Part of a small language model's weights: width 128, ALiBi.
Each number is 50 + 12 x the weight over its row's rms, rounded and kept within 0 to 99. Layers, rows and columns count from 0. The size before them is the row's rms in percent of the matrix's.

# layer 16 MLP up, 512x128, rms 0.263, rows 439-451, columns 0-127
106:46 44 52 45 52 29 53 60 63 57 44 52 34 55 46 36 47 55 38 52 48 31 38 54 47 55 51 50 29 43 59 31 50 56 40 60 46 60 66 52 34 58 80 56 62 51 53 53 36 42 52 45 54 60 76 69 44 63 50 51 50 56 63 69 54 59 56 62 55 48 65 35 34 33 32 41 45 26 83 60 51 30 48 47 36 48 70 54 53 73 42 41 40 67 64 50 47 45 61 41 54 62 46 48 45 34 55 52 36 72 44 57 59 44 29 57 38 34 27 50 46 53 36 79 42 23 45 70
096:49 37 41 53 48 67 52 65 32 66 35 57 55 60 66 45 46 61 32 68 33 33 66 33 47 51 45 46 47 58 55 54 67 55 59 71 57 57 49 43 28 51 68 59 73 61 52 37 46 30 38 43 34 45 55 40 32 60 54 80 41 55 46 65 56 49 51 42 51 38 34 40 58 27 49 40 58 53 70 61 74 57 44 57 53 51 51 35 51 25 57 70 69 62 32 39 47 49 50 46 50 64 57 48 44 57 63 57 68 59 48 35 67 49 35 36 72 52 50 29 55 35 42 48 39 42 48 22
098:43 43 62 49 68 45 17 62 47 37 31 57 45 32 66 56 55 57 44 42 38 62 52 61 50 34 64 47 57 33 38 59 48 60 86 66 46 49 53 37 58 57 50 65 34 44 42 60 53 64 61 62 49 58 67 48 36 35 56 59 14 65 70 43 46 58 54 50 64 45 51 53 59 43 53 65 49 59 61 42 48 54 55 26 41 65 62 40 41 53 46 54 50 55 65 41 58 35 64 62 61 47 41 56 51 67 20 25 44 35 37 31 54 33 48 55 66 54 47 55 27 46 36 57 40 50 39 55
104:64 65 57 54 42 57 42 58 27 39 37 41 40 39 34 32 40 42 14 48 48 52 67 44 35 58 54 51 67 22 31 44 53 35 45 49 27 45 35 52 43 32 43 40 54 60 47 32 47 79 47 42 58 39 49 30 51 36 48 40 40 31 65 64 46 22 44 49 58 38 29 58 43 65 52 50 59 56 61 55 63 43 47 55 63 49 53 50 55 56 36 52 58 63 60 51 40 46 49 49 70 44 58 64 64 29 48 30 43 48 47 75 55 43 53 39 50 66 26 26 50 61 55 54 52 60 45 36
096:41 54 36 49 43 38 50 28 43 49 55 59 44 55 56 58 52 36 58 54 30 47 64 44 47 31 60 58 57 28 43 52 62 39 42 74 49 41 49 62 54 54 21 50 49 46 68 50 61 61 66 53 50 34 55 31 58 45 58 28 58 42 57 55 72 38 42 38 42 50 66 47 63 49 56 67 49 52 22 47 57 56 55 58 73 36 62 70 33 51 40 76 46 48 87 45 54 41 67 61 54 55 59 51 56 45 47 67 27 26 63 57 33 48 51 72 51 33 49 50 38 65 51 31 36 46 57 43
093:39 56 43 50 63 30 45 53 36 51 50 50 39 69 52 69 46 47 61 28 73 68 47 46 65 32 78 36 32 51 40 72 72 56 37 64 28 62 60 44 48 56 63 44 47 32 53 51 55 46 54 44 54 45 50 48 62 54 54 37 39 60 51 55 29 61 56 46 59 54 42 50 36 40 77 59 44 66 53 54 39 45 52 27 30 50 38 58 46 38 26 39 62 57 61 55 55 36 56 70 43 74 77 42 84 35 45 52 47 44 32 58 50 51 54 51 45 44 35 32 56 62 59 48 63 50 44 61
103:48 34 60 60 67 53 40 32 60 63 54 33 50 58 64 55 55 64 78 50 67 69 59 34 54 57 47 43 51 34 50 63 58 51 44 48 53 47 43 54 45 59 59 42 35 62 55 33 64 44 34 53 60 43 39 45 28 36 55 56 80 46 20 58 46 61 46 56 62 64 67 51 58 42 47 53 51 42 43 29 57 54 42 49 38 58 87 52 65 62 47 54 47 62 39 55 40 55 48 46 59 37 63 59 47 65 61 56 43 57 30 61 32 42 48 68 52 75 24 34 15 56 45 52 50 54 55 43
097:56 52 46 50 42 61 50 36 72 28 43 62 46 45 55 32 48 37 45 47 32 33 63 52 63 58 54 55 53 87 50 59 27 78 43 26 37 37 63 62 48 44 58 55 74 49 44 76 48 50 51 76 69 49 49 50 40 62 63 48 57 28 64 38 45 51 30 53 52 51 26 63 54 50 55 66 69 43 41 48 59 59 43 56 54 51 43 61 38 53 45 31 57 43 33 38 51 52 55 48 57 39 72 37 53 49 63 60 37 43 65 46 38 56 42 60 54 36 56 19 41 65 42 37 57 44 45 49
091:51 38 61 52 40 42 46 42 71 48 46 51 78 34 55 51 46 36 29 81 63 54 54 55 51 60 68 40 40 68 58 50 67 54 46 52 42 51 32 43 58 44 54 55 44 73 75 52 63 49 51 41 41 48 63 52 44 51 56 61 45 53 44 69 47 39 30 52 48 49 36 50 49 45 52 69 74 38 49 52 50 55 32 51 37 30 76 79 50 31 54 55 54 45 45 55 49 52 58 60 62 72 38 52 34 80 73 49 59 39 35 51 53 31 38 44 38 66 63 41 50 55 40 44 58 47 80 40
094:54 38 57 59 37 52 68 42 45 44 52 73 38 47 40 71 52 38 45 47 50 16 76 20 57 49 40 49 40 66 35 53 23 52 29 65 63 44 53 36 38 47 46 49 55 61 30 50 70 52 44 48 61 48 26 45 58 43 46 45 23 36 45 43 35 52 37 45 64 46 43 57 59 43 68 47 52 39 47 53 72 50 59 50 58 70 46 55 55 59 44 52 62 46 61 88 44 67 42 54 51 50 52 58 30 38 59 56 60 43 53 57 54 56 62 54 67 49 32 42 44 52 32 65 62 49 28 42
095:62 48 47 61 65 53 34 44 55 48 53 58 49 56 61 47 47 54 34 42 49 51 71 53 47 46 49 39 51 36 72 62 48 55 51 45 54 42 40 45 67 45 45 32 36 57 46 63 62 59 62 71 47 37 50 40 59 65 68 68 38 35 32 60 43 52 28 59 56 36 40 40 61 62 63 29 38 68 75 46 69 58 28 80 47 54 57 76 23 41 60 61 61 71 61 49 30 48 43 38 66 31 40 54 42 50 59 37 56 60 41 33 56 64 63 68 51 58 59 30 53 57 43 64 33 50 58 46
100:26 57 59 28 43 51 43 39 49 51 55 53 36 33 41 42 67 49 68 55 48 52 43 65 30 61 52 36 35 44 24 78 62 47 49 44 56 53 63 47 39 67 67 25 45 29 42 61 30 47 58 49 58 48 29 56 68 48 52 58 62 68 63 33 64 46 44 33 49 54 42 20 33 59 59 35 23 59 43 59 18 55 54 40 42 40 45 43 51 49 61 62 48 54 58 63 60 50 64 67 80 46 37 40 52 53 37 41 43 44 55 42 44 46 63 43 43 62 46 49 43 43 49 52 37 35 49 44
101:52 45 59 47 45 53 43 46 35 49 48 59 44 74 37 44 52 52 56 68 45 42 36 41 54 51 42 54 39 40 35 41 54 41 24 55 33 54 41 48 29 45 49 37 42 44 56 64 56 50 39 68 53 54 51 53 52 53 61 47 60 60 74 42 55 33 64 35 34 63 66 48 36 63 57 27 63 65 27 18 37 38 71 65 61 65 44 46 41 36 42 58 29 58 62 31 39 52 40 57 40 56 48 38 42 50 16 55 48 38 21 50 64 39 41 59 34 57 68 58 28 49 53 58 72 56 44 51
# layer 16 MLP down (transposed), 512x128, rms 0.282, rows 439-451, columns 0-127
106:42 46 33 48 55 51 68 37 26 57 38 56 81 48 54 53 86 57 53 64 52 56 25 74 31 50 66 49 47 52 54 59 43 44 36 66 51 58 64 37 48 37 46 55 50 27 49 40 54 44 58 34 40 55 29 60 44 54 43 77 49 44 44 44 63 45 52 62 61 51 62 46 46 27 38 42 33 25 67 59 32 42 56 35 42 38 47 56 51 68 49 46 36 75 36 38 50 42 49 42 60 77 47 47 64 40 52 55 57 33 37 46 29 39 48 59 39 36 34 45 45 57 55 54 56 53 37 48
102:42 57 73 55 46 35 37 45 48 54 47 46 58 45 55 52 44 53 54 60 48 58 50 54 65 46 53 68 41 79 22 51 46 51 59 41 55 45 57 52 55 39 50 59 34 24 56 69 53 50 59 49 55 50 57 64 50 59 61 19 37 48 55 63 48 56 40 62 43 58 47 30 59 58 41 53 88 44 69 47 41 47 55 53 36 42 30 41 44 56 64 60 63 32 32 24 53 35 63 58 67 45 55 36 46 58 60 52 45 25 23 40 51 54 50 25 39 59 58 25 54 35 61 65 64 36 41 44
103:46 42 35 58 37 52 56 55 53 44 59 49 19 51 40 41 65 61 70 51 35 53 44 60 53 46 66 43 82 52 39 60 32 31 55 52 46 47 43 38 48 54 42 61 35 60 38 63 52 44 59 57 38 78 40 27 44 68 50 33 62 41 56 30 52 45 58 55 57 40 46 57 45 46 28 49 36 36 51 70 63 42 52 43 27 43 64 52 49 53 31 63 59 44 44 60 50 42 50 44 64 47 49 36 36 36 48 46 50 35 54 60 38 48 75 54 71 34 58 45 67 57 16 27 45 65 44 29
106:39 51 51 63 54 33 44 22 54 34 47 46 50 45 45 49 29 54 41 48 63 35 43 62 44 63 87 44 43 36 69 29 54 57 42 69 62 21 45 34 47 49 41 38 47 59 46 59 36 41 61 58 73 59 53 59 67 54 40 31 58 46 49 30 62 54 45 45 47 51 65 49 56 44 48 54 43 50 55 32 42 47 42 39 60 53 83 48 54 19 52 31 44 62 28 33 61 35 55 59 38 45 42 54 54 46 55 65 42 56 37 40 50 51 48 51 51 44 57 61 66 38 39 63 34 68 67 28
103:27 61 59 77 34 54 53 58 51 31 50 41 48 49 37 57 36 47 66 56 52 82 63 36 50 33 61 45 48 41 53 54 35 61 36 45 54 47 37 48 49 57 62 50 35 37 43 40 48 48 67 30 53 59 45 50 53 42 51 54 64 40 49 54 56 28 35 64 22 57 52 35 50 39 46 78 45 63 49 42 36 57 41 60 53 43 62 52 55 49 56 43 57 49 41 54 73 75 63 47 27 42 86 21 48 43 36 61 54 71 45 39 43 39 41 43 59 28 35 46 47 46 47 39 37 57 40 43
106:46 43 34 48 76 51 72 34 49 53 48 39 41 54 57 60 07 53 61 50 60 54 60 49 52 43 34 43 37 58 52 52 64 73 37 39 45 55 60 62 65 56 37 34 43 76 41 85 50 53 41 55 33 44 44 52 41 36 38 59 38 68 51 58 52 50 66 46 44 61 36 55 47 77 38 59 49 71 34 46 54 46 54 62 57 49 37 45 32 33 57 54 70 59 45 34 66 41 45 61 59 39 59 59 63 56 72 58 53 33 33 53 32 54 51 53 50 34 74 50 59 66 58 54 53 54 56 46
095:47 34 55 52 55 38 62 55 61 46 47 57 72 39 40 49 70 60 37 69 36 62 55 51 33 51 47 40 13 57 48 48 42 79 63 62 50 47 39 44 33 33 79 65 44 38 45 68 32 60 73 47 53 69 40 50 56 76 58 39 31 50 46 54 64 47 61 50 61 39 45 56 44 65 43 57 43 65 58 42 61 61 55 57 63 54 48 59 52 35 43 40 66 56 63 33 54 39 50 60 55 52 47 56 55 71 57 45 65 63 63 53 45 50 63 36 43 43 33 25 67 45 65 58 54 50 77 39
094:60 22 60 56 38 56 44 47 57 48 23 49 38 51 37 54 64 46 49 51 68 51 65 66 44 54 36 47 55 49 47 75 23 48 66 56 65 49 40 77 52 44 56 55 55 53 45 49 52 45 68 69 46 57 67 47 61 48 46 57 42 44 33 46 45 58 54 66 67 65 36 44 41 72 42 57 43 43 38 40 51 31 43 44 36 45 55 31 18 48 73 66 54 58 64 52 32 26 59 44 52 51 41 43 49 52 69 67 45 44 57 38 63 44 33 39 84 53 47 45 37 62 53 56 37 67 56 35
093:63 56 53 41 46 33 63 44 45 70 47 37 40 45 76 31 59 26 47 39 48 44 50 49 52 32 47 47 48 65 53 59 33 51 58 33 46 30 57 63 38 46 38 45 32 48 51 55 37 63 28 23 35 45 34 57 50 48 61 42 53 68 29 52 68 53 64 30 71 22 64 48 28 60 52 44 31 34 59 36 60 58 61 46 50 58 55 21 36 41 62 50 52 51 38 49 59 48 46 63 52 55 11 54 37 45 60 50 49 40 45 37 36 53 42 47 59 62 56 58 54 44 58 57 49 61 69 55
095:43 55 39 37 24 32 50 56 43 32 51 59 48 61 57 56 62 67 67 60 55 61 16 56 48 35 55 55 29 52 51 36 67 59 47 21 51 58 38 55 67 50 33 27 35 51 38 56 61 54 41 37 33 48 55 40 66 59 64 55 66 71 53 73 65 46 42 59 44 55 32 50 53 64 46 31 59 64 35 59 37 53 48 67 35 26 59 45 80 59 58 44 40 46 40 59 63 45 55 31 53 57 41 59 51 49 48 47 41 41 52 66 47 59 41 38 37 48 49 49 52 51 43 30 49 77 57 42
098:49 55 52 56 46 72 52 68 41 60 64 69 55 47 72 24 21 60 67 50 64 67 67 47 57 53 70 64 48 57 57 39 70 45 40 28 46 41 55 51 39 32 24 43 46 47 74 50 45 50 50 46 49 46 61 51 55 27 52 31 49 34 20 46 46 54 50 85 45 48 51 38 54 50 39 34 56 57 64 61 63 38 42 53 53 47 26 58 61 50 44 58 41 66 48 42 43 33 40 53 57 54 39 64 72 52 54 45 72 52 32 51 47 67 55 55 49 49 34 65 49 50 64 35 42 45 49 45
109:61 45 43 51 57 58 63 44 71 63 49 42 43 57 62 44 47 41 29 52 69 64 67 55 61 49 65 42 64 43 55 52 67 61 52 48 55 48 41 38 49 46 50 16 37 51 38 68 64 45 33 51 66 52 66 30 58 50 41 58 73 46 43 32 75 38 40 33 76 60 64 52 57 27 61 58 51 39 43 21 51 46 56 82 58 62 67 47 48 46 47 55 29 34 59 57 52 42 55 64 47 23 49 78 33 40 60 47 53 48 61 49 45 49 51 52 47 43 63 59 57 46 57 57 30 41 44 48
095:51 60 49 47 61 49 52 52 47 71 71 46 33 51 55 52 55 39 49 44 53 53 61 70 57 59 53 30 45 60 34 50 38 58 44 64 58 50 43 48 45 69 32 49 58 55 30 32 58 53 51 54 30 44 63 60 68 62 55 44 38 73 46 72 41 50 43 48 64 34 58 58 25 51 55 33 70 50 40 55 51 18 51 48 49 46 48 33 47 48 34 75 54 52 48 36 48 50 56 40 59 50 34 41 21 32 65 36 43 44 65 51 47 46 51 65 56 69 38 84 59 45 27 46 33 29 66 51